Weights of a small transformer language model: vocabulary 2048.
Each number is 128 + 32 x the weight over the matrix's rms, rounded and kept within 0 to 255. Layers, rows and columns count from 0.

# layer 2 MLP down (transposed), 768x192, rms 0.117, rows 427-495, columns 96-143
[[126 152  89 130 161 139 120 182 107 129 128  94 141 114 147  62 184 146 195 125 138 192 146 121 191 115 148 162 142 120  99 135 131 106  33  91 117 106 106 110 164 128 171 156 181 105 102 122]
 [106  82 111 122 132 115 102 118 124 138 101  95 130 210  82  85  79 114 178 123 119  79 144 147 102 168  80 177 100 147 124 123 103 117 148  97 125 161 143  76 103 137 176 116 177 154  99 115]
 [169 203 120 195 168 148 108 144 166 131 135 212  41 131 138 166 130 146 117 168 167 102 102 185 132 163 109 105 157  57 164 114 123 125 111 101 171 128 197 216 125  58 151 146 130  98 106  81]
 [112  68 107 118 137 153  71 120 102 104 117 108 114 119  83 116 151 135 148 110 108 123 188 118  52 148  62  50 173 165 131 136 155  85 156 115  93 110 168 135 132 119 121 175 154 121 104 152]
 [ 75 111  88 154 164 109 120 155 115 195 138 140  96 157 182 105 129 125 127 159  95 165 148 167 142 185 125  96 168 165  94 103 136 151  91 147 128 142 110 147  95 119 130 139 139 145 106 172]
 [171 167 121 163 225 150 131 134 166 149 147 135 160 126 168 106 148 133 100 123 118  83 123  74 109 182 126 150 183 136 126 148 128 125  96 107 135  87 136 138 137 148 198 127 180 109 119 161]
 [ 94 117 114 111 153  79 157 138 151 133 133 133 101 131 116 174 194 169 128  89  97 171  77 109  47 168 137 128 159 103 162  62 141  88 197 123 163 208 123 160  97 123 116 165 167 114 121 104]
 [161 187 133 151 119 133 141  94 117 171 179 124 110 130 180 112 210 103 186 106 111 106 122 160 122  46 144  96 141 116 114 111 115 139 104 103  76  92 170 210  83  83 111  99 139  89 122 105]
 [146 111 153 154 135 168 103 163 144 146 118 144 102 198 110 164 123 117 133 132 140 157 117 154 180 167 187  98  55 130 133 135 103 124 120 121 130  95 156 141 121 151  71  76 131  57 108 135]
 [137 146 167 108 133 112 182 111 208 110 116 145 136 131 185 105 131  95 107 132 185 139 124 138  81 120 137  70 102 144  93 125 144 176 142 172 136 142 112 119 109  96 135 145 173 126 194 147]
 [188 109 200 145  56 149  76 142 170 104 150  80 133 177 176 169 151 161 140 171 129 172 151  90 105 161 143 169 154 164 114 172 139  90 114 117 179 147 165 134 142 146 176 106 159 160 144 152]
 [116 112 120 145  72 185 128 135 106 128 155 175 156 177 130 156  79  79 157 156 155 140 101 145 101  96 138  99 106 162  94 110 114 172 127 140 131 122 142 130 134 145 121 146 179 101 121  83]
 [143 129 167 178 141  82 129 169 118 131 130 119  86 142 116 158 106 168 109 136 104 141 116 103 132 118 126 178 171 157  97 117 134 136 124 142 123 149 158 141 106  86 145 135  83 127 152 143]
 [124  65 122 118 128 122 172  90  96 136 156  80 161 132 163  98 182  70 148 127 164 161  96 141 127  91 141  83 145 134 133 159 140  99 132 140 143  76 167 127 155 148 137 159 139 100 125 130]
 [137  92 102 102 157 109 166 101  93 170 120  98  82 104  95  97 154 126 168 135 167 118  80 134  84 108 144 136 125 100 148 158 101 145 187 198 136 156 151 120  85 181 107 128 146  97  75 121]
 [172 183 160 164  82 108 134 183 159 197 160 144 185 110 157  65  97  93  79 137 184 144 182 108 128 111 148 118 106  46 114 174 131 119 105 130 123 120 117 147 135 155 162 111  78 155 109 188]
 [167 126 124  93 112 120 132 124 141  97 156  66 160 152 118  97 153 125  76  79 148 199  85 145 196 133 122 171 162  98 141 143 130 120 175 107 140 125  85 110 142 157 100 128 146 157 105 103]
 [ 84  91 118 136 172 108 131 158 139 146 184  80 122  82  72 109 171 114 146 113 144 142 123 151 137 137 139 152 155 129  95 153 166  89 133 115 118 188 136 174 127 145 146 146 150 147 155 162]
 [121  84 124 204  84 146 196 198 110 116  99 110  64 144 157 181  79 132  57 143  73 155 156  76 141 129 131  99 131 139 120 111  97 151 150 113 137 140  75 145 103 108 166 119 115  96 143 169]
 [129 129 109 116 116  76 100 133 145 122 160 220 150  96 170 134 138 134 174 118 141 127 111 155 195 107  77 190 141 101 120 131 107 146 104  82 170  79 104 128 145 155 151 196 136 104 119 155]
 [107 140 150 122  93 144 137 143 163 126 106 109 105 107 128  76 151 192 107 131 133 117 149  70 100 119 116 167 160 111  96 194 125 101 118 114 102 166 153 114 122 131 157 157 147 149 110  67]
 [120 138 124 142 136 131 105 103 121  88  95 102 182 195 102 125 101 110 108 146 115 121 107 109 163  71 170 128 173 205 137 168 157 158 113 105 163 135 121 105 133 120 163 160 105 127 136 146]
 [ 86 125 145 132  85 113 131 184 101 107 161 124  92 125 136 145 108 174 150  83 124  92  87 113 149 173 124 149 134 126 117 115 174  80 188 110 129 141  85 144 171 112 106 102 132 100 193 191]
 [126 132 171 119 103 102  55 177 139 120 134 154  90 123 116 175 109 114 119  97  62 158  80 123 120 132 121  82 126 116 177 133 140  98 182 139 184 188  78 144 183  65 133  94 127 121 142 119]
 [126 128 145  34 161 146 163 126 150 125 176 123 150 143  70 182  76 125 163 118 149 114  93 138 117 115 167 165 154 170  61 140 130 201  88  99 107 113 111 110 159  88 173 155 160 134 146 146]
 [161 112 164 131 184 140 109 119 127  99 161 149 104 137 126  84 128 116 104 130 130  90  95 115 149 106 113  91 133  80 149  79 161 106  87 129 112 128  64 133 144 123 117 103 168 113 100 154]
 [122 135 104 116  97 155 110 156 102 120 182  74 155 114 145 153  63 138  79 148  89 165 109 147 148 135 113 136 104 205  92 175 106 116 159 134  98 137 150 120 112 154 106 138 192 153 132 168]
 [130 109 167 119 100 147 148 121 101  99 167 138 104 109 110 152  59 129 142 122 104 159 108 135  92 137 149 102 130 100  94  92 165 119 168 102 140 162 100  85 140 100 120 114 130 187 110 130]
 [ 86 152 110 138 150 117  92 185 132 118 171 135  91 122 118 149 124  77 141 136 118 100  93 146 132 139 142 148 182 153  88 160 129 146  94  77 147 103  60 115  82 133 135 146 140 109  86 156]
 [125 157 163 108 110  86 120 159 113 111 118  85 130  37 132 147 146 180 120 100 150 112 142  74 180 156 102  88  71 157  87 121 170 153 148  85 133 152 157 104  57 100 104 171  80 120 120 158]
 [ 95 178 119 123 135 138 146  58 153 190 127 138 156 133  78 176 116 125 128 106 129 111 140 131 118 131 109 114 147 139 130  98 170 154  84 183 134  96 138 102 126 106 135 111 124 139 146 126]
 [115  97 104 158 152 120 142 172  93 172 130 116 129 176  98 135 145 132 145 160  95 138 108  74 118 135 117 132 148 145 133  88 152 140 184 117 113 171  52 126  99  93 124 162 123  77 101 147]
 [122 116 152 163 139 130 143  83 146 182  81 119 147 152 147 127 105 190  88 179 128 106  95 141 173 121 139 116 107 134 107 162 143 161 172 119 188 158 139  99 155 177 111 137 121 137 113 211]
 [129 202 172 128 134 125 135 103  98 124 144 104 151 104  96 130 181 108 154 111 160 133 119 174 128 129 147  30 107  95 155 133 168 119 139 127 108 115 147 134 115 104 131 146 107 154 120 110]
 [ 81 144 141 148 107 148 154 110 164  68 139 182  98 165 153 153 169 123 100 113 144 128 130 146 121 193 103 135  70  61 199 106 145 111 114 145 128 132 163 167 122 111  94  69 104 157  73 118]
 [146 158 165 118 114  81  91 140 155 123 137  91 130 142 118 142  92 132 132 168 197  87 172  90 140 124 146 107  91 150 115 140 103  93 106 128 126 124 176 187  47 159 123 200 195 110 147 140]
 [ 91  91 174 135 133 108 121 155 163 107  67  90  84  97  57 156 142 151 146 139 167  61 122 154  68 138 115 157 119 174 144 178  79  96 161 113 106 140 143 160 132 145  92 120 122 135 161 172]
 [133 137 158 127 133 108 118  86 154 129 171 129  76 118 123  83  99  99 138 121 119  78  97  91 119  53 145 109 147 108 164 107 163  98  98 142 160 100 125 130 126 106 120 134 108  75 139 118]
 [111 136 147 117 114 123  87 147 120  48 127 104  99 142 113 161 154 104 156 110 107 163 141  76 132 162 119 136 118 113 160 122 146 107 113 123 159  90 128  83 137 176 116 100 158  95 138 109]
 [149 135 146 103 164 147 114 134 183 153  83  78 159 111  94  64 116 102 170  90 171 154 109 128 147 168 158 101 132 124 104 168 128 153 103 143 117 118 139 102 163  74 110 167 101 116 143 143]
 [152 147 155 180 139 149 174 140 156 156  81 130 115 113  41 201 155 158 129  91 114 145  84 132 127 148 150 138  57  86  94 100 162 171 172 170  94 175 163 105 105 126 105 194 151 145 120 115]
 [117 130 166 145 117 131  83 121 142 149 118 156 161 123 150  86 147 114 146  96 115  90 146 142  97 161 123 126 167 131 155  88 128 118 104 152 180 115 126  83  93 134 113 121 114 134 146 125]
 [ 91 135 115  62 123 108 114 144 104 103  80 132 104 118 142 119 116 139  89 139 107 150 127 148 116 140 200 103 134 142 119 101 155  86 153 110 142 159 139 113 100 147  34  99 154  85 120 146]
 [164  83 111 125 139 152 137 111 159 123 133  80 110 104 161  92  90 128  98 142 121 168 176 124  65 170 156 140 134 154 125  88 166 138 135 143 105 211  98 114 114 129 112 142 138 155 161  81]
 [ 49 150 126 122 154 140 122 178 102  99 165  97 149  92 118 149 170  71 134 134 110 136 109 143 117 158 142 121 179 170 113 122 129 109 127 107 107  98 189  89 154 100 133 211 124  99 126 110]
 [203 107 163 143 133 184 108 222  79 118 127 135  85 152 150 172 125 144 123  61 169 145 113 158 104 112 187 114 124 116 147 126 113 124 147 151 134 142 177 142 128 101 113 110 152 127 168 107]
 [101 122  98 172 158 109 160 123  97 114  88 140 213 178 173 121 164 171 184 111 147 237 144 184 139 130 122  98 127 165 153 129 146 129 143 167 159  98 162 142 141  88 163 116 115 117 106 111]
 [111 145 138 149 122 124  93 135 118 120  86 111 126 116  75 156 145  96 184 134 131 101 102 124  73 140 147 132 151  88 152 111 166 141 140  91 147 130 111  94  80  98 129 149 137 109 162  94]
 [147 117 127 160 147 109 161 118 154 106 175  87 127 196 125 135 139  94 108 111 173 168 122 171 102 120 132 180 160 176 180 143  82 159  98  89 157 138 161 187 162 106 103 137  92 150 147  75]
 [117 111 156  94  91 124  74 106 109 163 124 121 107  74 172 106  74 164  89 180 175 125 142 190  90 148 114 127 133 180 122 108  99  96 112 141 163 199 145  99 160 156 148 116 107 142  96 128]
 [136 136 137 149 157 108 112 125 132  81 162 139  75 135 106 222 139 113  45  87 142 109 198 129 149 165 135 137  71 109 140 114 196 148 154  90 165  63 132 165 115  83 132  88 158 138  68 183]
 [139 132 195 181 152 104 134  93 144 105 148 147 102 163 107 135 185 170  87 152  77 141 115 167  74  77 144 149 104 165 117 148 147  88 135 126 161 162 121 137 117  61 119 118 114 117 165  90]
 [142 134  60  88  95 132  72  73 100 148 142 106 103  95  50 119 181 106 117  93 147 134 116 174  90 123 114 125 108 159 127 126 144 129 241  92  79  86 143 109 161 156 104 164 112 155 106  92]
 [232 122  96 167 135 116 109 182 113 155 149 171 137 128 123 126 167 149 156  79 131 156  78 159 148 131 113  98 148 109 117 125 152 139 165  61 138  88 124 157 148 119 181 165  93 136 103 125]
 [141 141 148 172 114 130  69 185 109 177  71  89 169 172  62  92 110 137 199 198 136 100 153  97 175 117 136 113 164 142 107 200  83 144 129 169 127 153 129 124  54  88 134  98 103  93  93 135]
 [114 151 152 171 123 126 127 158 149 119 147 158 144 124  98  76 129 110 122  90  72  49 120 118 113 172 112 160 149 180 118 127 155 185  89 125 129  85 129 129 136 143 159 145 162 122 139  99]
 [124 148  59 118 113 144 217 144 139  90 104 117 135 167 114 122 142 122 111 110 174 170 165 113 124  59 148 131  68 100 120  99 105 140 150 144 154  75  94 100 138 162 132 145 106 158 170 134]
 [121 103 137 105 143  72 162  99 202  86  93 112 152 164 184 100 111 148 115 119 138 141 162 131 160 181  64  99 153  67 122 159 125  97 101 121 120 120 171 146 107 144 139  69  90 117  87 134]
 [120 142  89 117  82 133 138 116 111 137 166  92 141 160 134  89 140 138 145 160 158 119 122 142  98 143 166 125 115 148 152 175 119 132 162 157 107 158 147 130 142 113 121 142 156 171 104 127]
 [146 160 113  75 138 114  90 108  95 135 152 165 142 138  89 135  84 125 176 102 137  94 168 127 100 142 123 177 183 114  58 147 180 108 106 190 169 121 128 155 100  91 165 183 122 126 136 136]
 [125  72 175 118 116 106  97 136 123  74 131 168  78 103 139 172 170  96 129 133  99 143 127 148  98 154 177 120 100 142  78 141 223 138 107 174 138 117  98 111  99 112 110 137  92 156 180 136]
 [127  78 141 131 138 111 128 100 158 127 120  93 136 123 114 153 155 125  88 162 116 150 146 146 105 135 109 111  96 109 117  75  69 142  84 192  83  99 191  98 152 156 174 176 163 144 112 160]
 [115  99 134 136 141 120 207 100 127 112 159 142 120 127 103 127 162 132 195  90 135 106 118 137 141 106 124 112  76 162 136 107 184 145  83  57 137 166 120 117 151 149 142 114  81 150 168 131]
 [118 137 158 104 114 129 178 163  88 112 168 123 104 147 146 205  95  87  99 117 107 102 120  91 117 148 118  92 146 166 126 117 111 100 146 129  78 104 132  93 165  98 135 118 107  98 145 106]
 [156 133 135 145 124 125 143 156 104 142 196 122  99 113  41 188 156 146 104 106 186 148 171 130 138 187 162 148 139 116 156 119 112 156 162 120 144 163  73 135 142 143  78 142 126  64 166 111]
 [133 113 153 142 147 102 137  99 136 155 139 154 138  75 134 198 146 145 157  42 178  31 107 130  83 158 112 138 190 105 124  66 120 125 133 122 151 114 144 156 152 146 142 111 169 115 101  94]
 [101 118  81 145 179 105 108 146 165 134 145  72 156 108  53  94 130 129 136 163 121 162 139 136 153 170 147 167 127 166 129 106 173 100  78 137 119 133  99  75 122 142 108 161  87 129 113 142]
 [126 142 146 121 155 133 110  86 132 148  65 165 166 134 200 185 176 183 168 162 100 134 168 171  94 153 144 128 132 112 167  93 141 176 120 127 110 105 115 136 130 143 152 109 100 152 107  96]
 [175  87  68  83 122 106 164 142 111 110 119 113 127 173 131 141 103  95 173 100 130 138 133  96 171  83 134  95 135  69 104 167 120 165 129 175 125 137  90 164 139 143 116  99  50 131 133 130]]
# layer 2 MLP up, 768x192, rms 0.117, rows 428-496, columns 96-143
[[126 107 165  54  96 159 150 176 168 105 146  90 179 144 190 110 195 160 120 119  64 153 199 124 123 166 127 110 128 147  84 137 167 118 119 127 129  98  96 167 135  83 106  96 106 157 200 177]
 [172 158 136 161 150 172 168 163 110 179  71  92 164 186 136 108  99  95 131 139  96 166 105 119 197  87 141  89 120 114 121 122  95 147 173 155 126 120 107  97 141 158  84 104 118 121 152 126]
 [110 116 130 103  95 127 169 133  84 152 120 116 126 120 154  85 143 128 127 160 117 135 180 133 183 103  83 119 121 107 165 122 175 143 125 199  75 110 126 127 155  88  65  93 110 125  80 163]
 [167 189 125 140 149 158 129 157 117 136 109  99 188 160 218 128 144 150 161 204 148 139 149 127 117  80 123 169 124 168 176 117 165  76 128 144  72 121  86 119  54 168 177 114 143 127  95 109]
 [123 125 155 107  34 107  93 144 139 157 181 117 124  81 115 147 139 133 110 124 138 108 165 146 118 150  82 136 117 125  92  67 141 153  95 138 158 172 117 120 115  94 137 116 131 141 169 123]
 [130 136 183 102 130 207  70  36 100 164  72  96 169 130 120 157 135  91 139 104 106 145 136 150 143  85  90 132 135 128 153 139 101 106 132 172 162 124 192 116 157 170  96 124  67 167 168  79]
 [129 100 202  80 105 164  86 171 146 142  60  51 207 132  76 137 104  99 133  78 115 165 140  81 199 147  98 187 105 126 128 120 205  86 142 130 167 107 152 138 131 166  81 190 139 116 143 138]
 [142 106 149 166 144 220 139 159 116 114  94 110 139 181 145 117 160 132 151 119 120 146 150 153 123  99 148 126 180 133 127 141 126 117 140 186 120 111 124 138 112 128 131 156 180 109 113 130]
 [147 141 156 138 100 176 140 165  98 135 121 138 133 123 122 114 159  87  86  82 121 139 106 115  89  88 171 133 138  67 150 119  79 176 144 135 117 217 148 138 139  94 123  58 105  43 124 182]
 [114 116 142 163 162 123 119  99 122  98 156 229 115 143  64 185  77 124 138 200  81 163 130  98 140 125 123 114 145 209 148  69 151 128 121 102  78 132 127 125 181  42 157 102 166 153 174 115]
 [180 161 101 155  82  94 162 129 102 138 166 119  61 112  28 120 133 138  95 105 107 159 206  95 163 154 146 130  77 183  70 110  98 103 139 108 182 146 103 177 178 139  80 105 189 108 152  87]
 [143 119 114  99 132 115 138 141 127 178 128 141 146 197 161 105 162 102 106 137 153 160 157 155 169  79 107  99  91 123 120 190 149 121  91 184 156 114 120  77 134 136 127 108 148 141 107 162]
 [ 66 141  92 115 185 153 148 166 123 167  78 176 107 123 112 120  89 135 113 134 141  89 160 134 192 123 187 127 109 143 144 148 140 195  59 127 142  99 180 153  23 111 125  70 130 156 100 106]
 [103 106 111 122 112  65 170 141 116 125 108 119 170 130 154 123 152 114 137 110 136 101 103 141 146 120 157 115 131 102 134 123 125  96 107 147 108 127 149 157 108 122  87  77 117  85 138  61]
 [123 119 162 136 162 100 179 246 128 139 133 110  73 139 115 182  51 150 156  72 148 105 127 132 143  95 128 145 104  82 164 166  80 161 186 106  34  74 120 114 100 111  81 148 161  90 162 117]
 [132  62 134 115 134 116  74 123 189 119  96 119 113 116 111 144  99 139 122 133 146 118 145  79 138 105 107  98 129 162 136 168 105  70  38 156 181 110 214 163 132  77 107 110 116 150 122 130]
 [122 143 119 159  98  91 136 117 110 176 109  81 121 121  80 154 130 149  55 157 159 134 103 149 115 165  88 151 116  64 114 107 166 196 118 116 143 185 117  97 159 103 155 109 157 115 103 129]
 [ 97 140  91 110 133  93 160 122  89 131  58 128 171 116 148 125 162 121  92 196 114 108 160 116 198 118 116 141  92  96 126 168  64 111 116 108  96 129 112 177 133  94 145 109  79 104  94 155]
 [134 184 121 162 110 120 138 117  71 105 100 132 178 180 176 123 152 100 101 142 110 186 124 107 124  65 149 154  95 196 142 135  97 103 167 142 120 143  76  78 150 132 144 174 116 150 162 111]
 [ 85 131 144 147 157  83 126 159 141 136  85 109 133  85 180  87 116 106 135 120 103  30 126 144 106 127  88 172 123 152 171 165 119 140 151 121 110 131 159 168  72 147 134 176 169  98 130 176]
 [117 105 179 141 125  91  68 105 115  72 115 143 160  91 104 143 156 157 178 147 125 116 126  96 130 143 136 165 146 164 131 135  74 152 204 162 134  93 122 116  91 125 135 129 121 137  96  87]
 [139 180 150 153 135 108 138 143 116 159 106 160 127 192  54 153  78  93 101 125 154  81 179 121 193  80 100 128 121 190 169 134 123 171  65 143 162 164 125 137 120  90 160 152 121 142 134 130]
 [147 164 124 131 125 133 109 149 113  77 129 123 138 135 127 146  81 145  88 180 124 105 146  89 144 132 151 175  97 126  87 105 108 195 174 137 133 131 187 121 125  89 144 154 126 156 124 135]
 [112 108 111 147  61 169 122 145 129  96 136 127 139 131 125 172 113 160 100 108  26  67 151 213 123 101  92  79  77 129 178  94 151  80 131 159 158 175 156 157 122 162 210 172 137 148 174 154]
 [111 112 107  86 107 145 122 149  48 115 154 112 119  66  66 158 142 153 129 110 151 139 118  96 123 111 178 137 168 196  94 162 129 142 115 171 113 150  96 113 174 140  99 127 115 166 116  73]
 [208 130 134 141  91 132 134  78 149  89 119 179 127 163 101 113  82 122  86 145 181  85 172 189  99  87 213 138 180 114  97 127 108  82 165 136  70  90 119 122 110 108  75 132 132 123  70 107]
 [100 188  99 132 185 116 117 135 191 115 121  43 186  97 152 149 215 144  94 152 144 110 147 122 174 136 121 150 156 171 146 145 130 121 149  97 127 160 159 126  94  75 150 116 120 121  88 177]
 [145  54 122 162 141 106  92  59 120 149 143 113 208 172 109  90  71 128  69 104 126 135 107 163  92 155 117 109 131  82 150 163  84 104 166 137 149 120 122 126 136 103 143  70  93 133  22  53]
 [ 97 174 172 115 174 108 103  95 113 141 177 100  79  94 114  91 188 135 115 111  81  99  48 127 116 154 164 113  71 130  91  86 121 156 108 189 152 166 172  99 107  87  73 141 120 144 120 135]
 [ 81 153 154 135 148 114 116 174 128 155 113 131 161  88 138 109 104  79 133 134 161  72 161 168 134  87 143 149 128 170 142 107 105 186 150  91 126 152 108 119 112  99 112 111 120 133 148 102]
 [140 181 128  94  96 109 131  92 167 134 146 141 150 135 121 103 174 108 123 192 130 131 151 162 114 121 193 128 105 165 157 141 135  89 168 124 112 158 126 185 106 128 163 112  85 152  93 119]
 [177 112 159 144 156 117 141 144 154 152 152 144 157 149 178 163  79 165 121 114 127 110  82 142 107 110 164 130 119 102 156 142 134 131 116 154 173 185 134  90  94 186  92 133  77  79 147 154]
 [144 165 189 139 130 112 122 145 131  77 158  48 151 137 120 109 155 135 160  91 141 121 182 106 125 113 146  98 113 141 141 159 163 125 165 118 127  99 151 127 121 114 131  90 160  82 123 100]
 [169 154  99 155 124  93  68 138 140 116 117 150 189 186 121 113  94  96 120 127  65 174 161 168 210 113  97 156 158  97 100 103 157 121 127 169 169 121 133 116 146 153 153 124 115  73 144 123]
 [117  94 169 150 120  69 109 104  44 124 152 142 175  80 154 115 183 125  74 155 129 153 163 164 128 123 157 124  88 125 111  69 113 142 120 172 161 107  89  96 126 136 126 110  61 166  22 118]
 [110 147 153  81 131 187  93  62 140  84 134 116  92 115 152 130 109  81 111  90 124 162 141 115 138 121 107  86 135 159 100 156  93 140 107 183  35 149 151  92 163  97 144 102 103 154  87  96]
 [126 142  99 103  88 113 111 109 107 107 185  92  65  91 127 155 126 135  97 115 168 129  86 142 128 137 165  57 107  83 144  67  96 143  94  93  94 134 140 176 143  89  83 129 114 129 153 183]
 [125 103 169 153 184 107 123 143  94 155 139  77 160 138 169  79  93 171  95 102 139  41  99  75 113 144 171 171 118 147 141 115 143 171  62 119 105 151 168  73 103 181 160 125 166 160 165 116]
 [ 86 112 125  83 102  74 106 146 102  99 156  70 126  53 127 163 103 132 139 126 122 151 179 116 130 186  60 142 170  90 114  93 148 165  75 127 133 122 122 156 156 161 141 149 160 164  91  95]
 [114  82 106 133 144 225 127 132 140  97 102 134 131 115 152 168 152 152 178 107 121 127 114 153 121 134  67 119 115 153 151 146  23 144 194 123 120 156 142  74 144 156 107 140 121 133 109  61]
 [135 154 135 103 163  88 112 148 182 104 127 125 164 177 154 167 147 125 147  97 129  95 164 114 155 130 180  92 172 149  97 153  89  97 144  69 160 103 151 147  46 116 164 145 130 132 138 127]
 [127 108 131  84 102 154 148 115 180 159 140 132 111 199  82 179 169  43 111 116 187 163 173 152 125 129 118 148 192 167 127 116 129 182 119 139 155 152  99 148 107 185 110  78 165 100 122  87]
 [115 141 104 118 222  82 133 179 155 177 122 126 130 129 101 100 129 114 102 145 151 130 183 104 194  84 105 172  92 125  82 128 170  91 162  93 157 122 111 134  69  88 102 121 158  89 153 152]
 [138 185 126 142 120 122 116 147 153 166  80 112 126 138 156 111 188  99 112 135 107 189 131 113 135 190 123 118  93 116  82 160 164 129 125 138  66 107 147 126 110 156 121 101 143 162 109  93]
 [ 88 156  97 106  99  90 122  82  76 108 136 134 124 158 124 154  95  90 153 169 170 129 168 173 176 125 137 117  82 174 156 117 104  63 140 155 121  88 172 149 124  83 219 150  99 135 171 199]
 [131 101  99 159 167 114 104 165  77 112 147  88 174  63 155 125  75 130 170 120 136 135 131 145 106 172 132 129 150 120  90  91 131 133 138 147 133 170 136 160  70 119 138 119 153 124  98 140]
 [175 144 136 204 162 109 145  89  90 163 128 127 145  51 151 167 150 110 115  91 150 143 116 172 113 110 114 125 134 154 116 150 143 138 152 161 120 115 126 111 163  93 130 113 151 120 178 133]
 [163 152 109  84 131 116 113  94 133  98 167  55  94 109 151 107 190 145 140 143 111  81 154 187  75 161 160 125 124 163  94 103  79 122 125 142  99  97 170 125 137 168 105  66 126  77 144 192]
 [ 97 152 151 147 139 104 143  98 131 143  79 186 179 133 168 115  96 121  98 180 144 124  64 156 101 113 145 119 151 160 191 121  91  98  55 148 142 145 168 138 113 158 131  97  97 110  98 170]
 [170 160  91 151 163  92 165 145  59 102 101  89 204  46 109 157 160  65 115 109 210 153 124 100 171  87 219 154 135 131 112 165  97  83 120  74 169  97 118 162  90  93 171 138  89 167 147 159]
 [131 123 121 221 112 154 133 122 116  97 157  44 148 121 136  68 133 134 138  66  96  91 179 137 174 160  75 189  91 162 124 179 193 180 129 175  85 139 157  68 119 132  99  93  93 161  92 154]
 [125 164 145 204 173  86 123 158 132 165 105 146 103  99  95 135  95 115 109 200 130 120 124 158 121 137 189 143 154 132 113 133 102 114  93 129 115 134 142 148 117 140 141 110 129 124 152 140]
 [105 138  90 168  40 102  42  76  90 151 102  98 150 158 113  98  83 137  41  91 167 184  82 130 110 140 143 105 164 123 168 172 165 100 125 155  97 151 143 144 124 115 124 163 100 102 131 114]
 [135  91  63 100 142 200 157 113  90  55  94 116 125 138 183 158 136 156  83  73 131 135 243 101 149 141 108 153 162 133 137 102  99 106  86 140 124 107 111 117 181  64 100 171 107 192  64 153]
 [120 143  75 143 117 147 115 130 102 111  99 134 116 113 176 165 165 133 147 158 168 124 141 103  77 146 155 184  43 142 112 135 118  61 151 128 117 133 110 106 107 103 166 134 122 206 148 110]
 [ 68 140 121 101 132 144 122 154  65 129 119 174 136 194 124 119 124 127 188 115 195 141 147 161 118  84 109 132 123 139 106 159 136  85 128 151 183 145 162 103 121 175 139 103 136 105 143 137]
 [114 151  71 123 130 100 157  79  83 116 149 150 111  93 149 150 135 109 115 132 108 195  53  82  98 121  99 136 175 117 101 142 123 150 157 143 115 195 127 116 184 153 102  94 194  79 173 135]
 [108 124 108 136 132 102 102 119 126 120 164 142 177 121 117  89 121 152 122  88  89 120  87 158 110 161 138 138 149 141 128 145 173 154 113 124 130 122 105  82 106  97  95 108  78 177  87 131]
 [ 94  50 127 135 120 104 160 130 143 143 130 120 146 140  96 174 171 153 138 163 164 137 168 138 133 161 115 163 173 159 127 133 177 110 104 125 114 148 139 125 125 143 128  94 120 118 132 172]
 [133 102 148 175 164  69 119 130 106  61 158  52 162  42 135 169 116 105 124 126  82 110 132 138 135 142 134 222 132 171 119 158 157 158 135 128 100 183 104 153  97  88  53 176 104  89 174 127]
 [186 132 128 154 173  86 111 140 139 110 134 130 203 133 122 127 163 163  59 134 211 112 152 131 100 148 166 183 135 131 109 136 114 152 116 128 170 153 137 143 149 106 182 123 114 128 116 140]
 [140 112 156  97 121 102 127 140  91 145  94  77 150 120 114 121 143 176 174 139 125  99 130 118 173  93 150 155 122 195 117 151 165 117 157 152 100  93 153 109 131 133 145 135 153 113 130 162]
 [166  95 128 160  84 160 124 127 104  86 169 208 133 133 108  59 102 165 115 156 117 134 115 122 101 176 121  83 123 131 177 125 152 165 154 116 166 255  83 129 142 148  72  93 125  53 111 150]
 [114 168 140 181 164  71 119 114 120 140 175  85 141 159 180 150 139 121 102  65 121 107 121 153 120 142  88 147 154  96  94  65 151 189 123 135 115  88 142 186 124 101  68  80 123 124  81 148]
 [131 103 131 160 137 121 106 114  92 136 135  96 157  75 146 118 117 183  93  79 147 135 155 119 111  99 105  85 109 108 156  99  97 200 132 124 151  80 167 156 129  96 126  87 146 196 108 161]
 [ 96  76 122 138 112 130  78 192 150 110 115  89 133 151  94 147  60  95 159 135 132  62 118  45 145 170 151 157 107 103 165 153  80 117 150 136 121 102 100 184 132 124 176 119 148 127 145 146]
 [159 191 191 114 132  79 112 120 129  79  85 138 109 126 145 170 100 141 117 155 125 126 100 147 156 104 169 117 109 182  94 139 118 141 138 140 169 100 174 106 169  96 100  77 113 148 138 169]
 [148 128 132 159  96 162 100 147 138 164 146 121 121 159 153  68 142 146 121 164  88 136 179 105 119 106 157 136 169 145 163 132 121 123 115  96 183  65 192 141 156 167  64 189  88 157 163 126]
 [119 147 121 139 157 139  78 168  64 102 116  84 120 137 125 115 129 143 127 180 122 142 138  94 148  93 117 136  95 105 140 133 146  89 135 114 163 151 139  74 160 152 162 116 175 145 136  93]]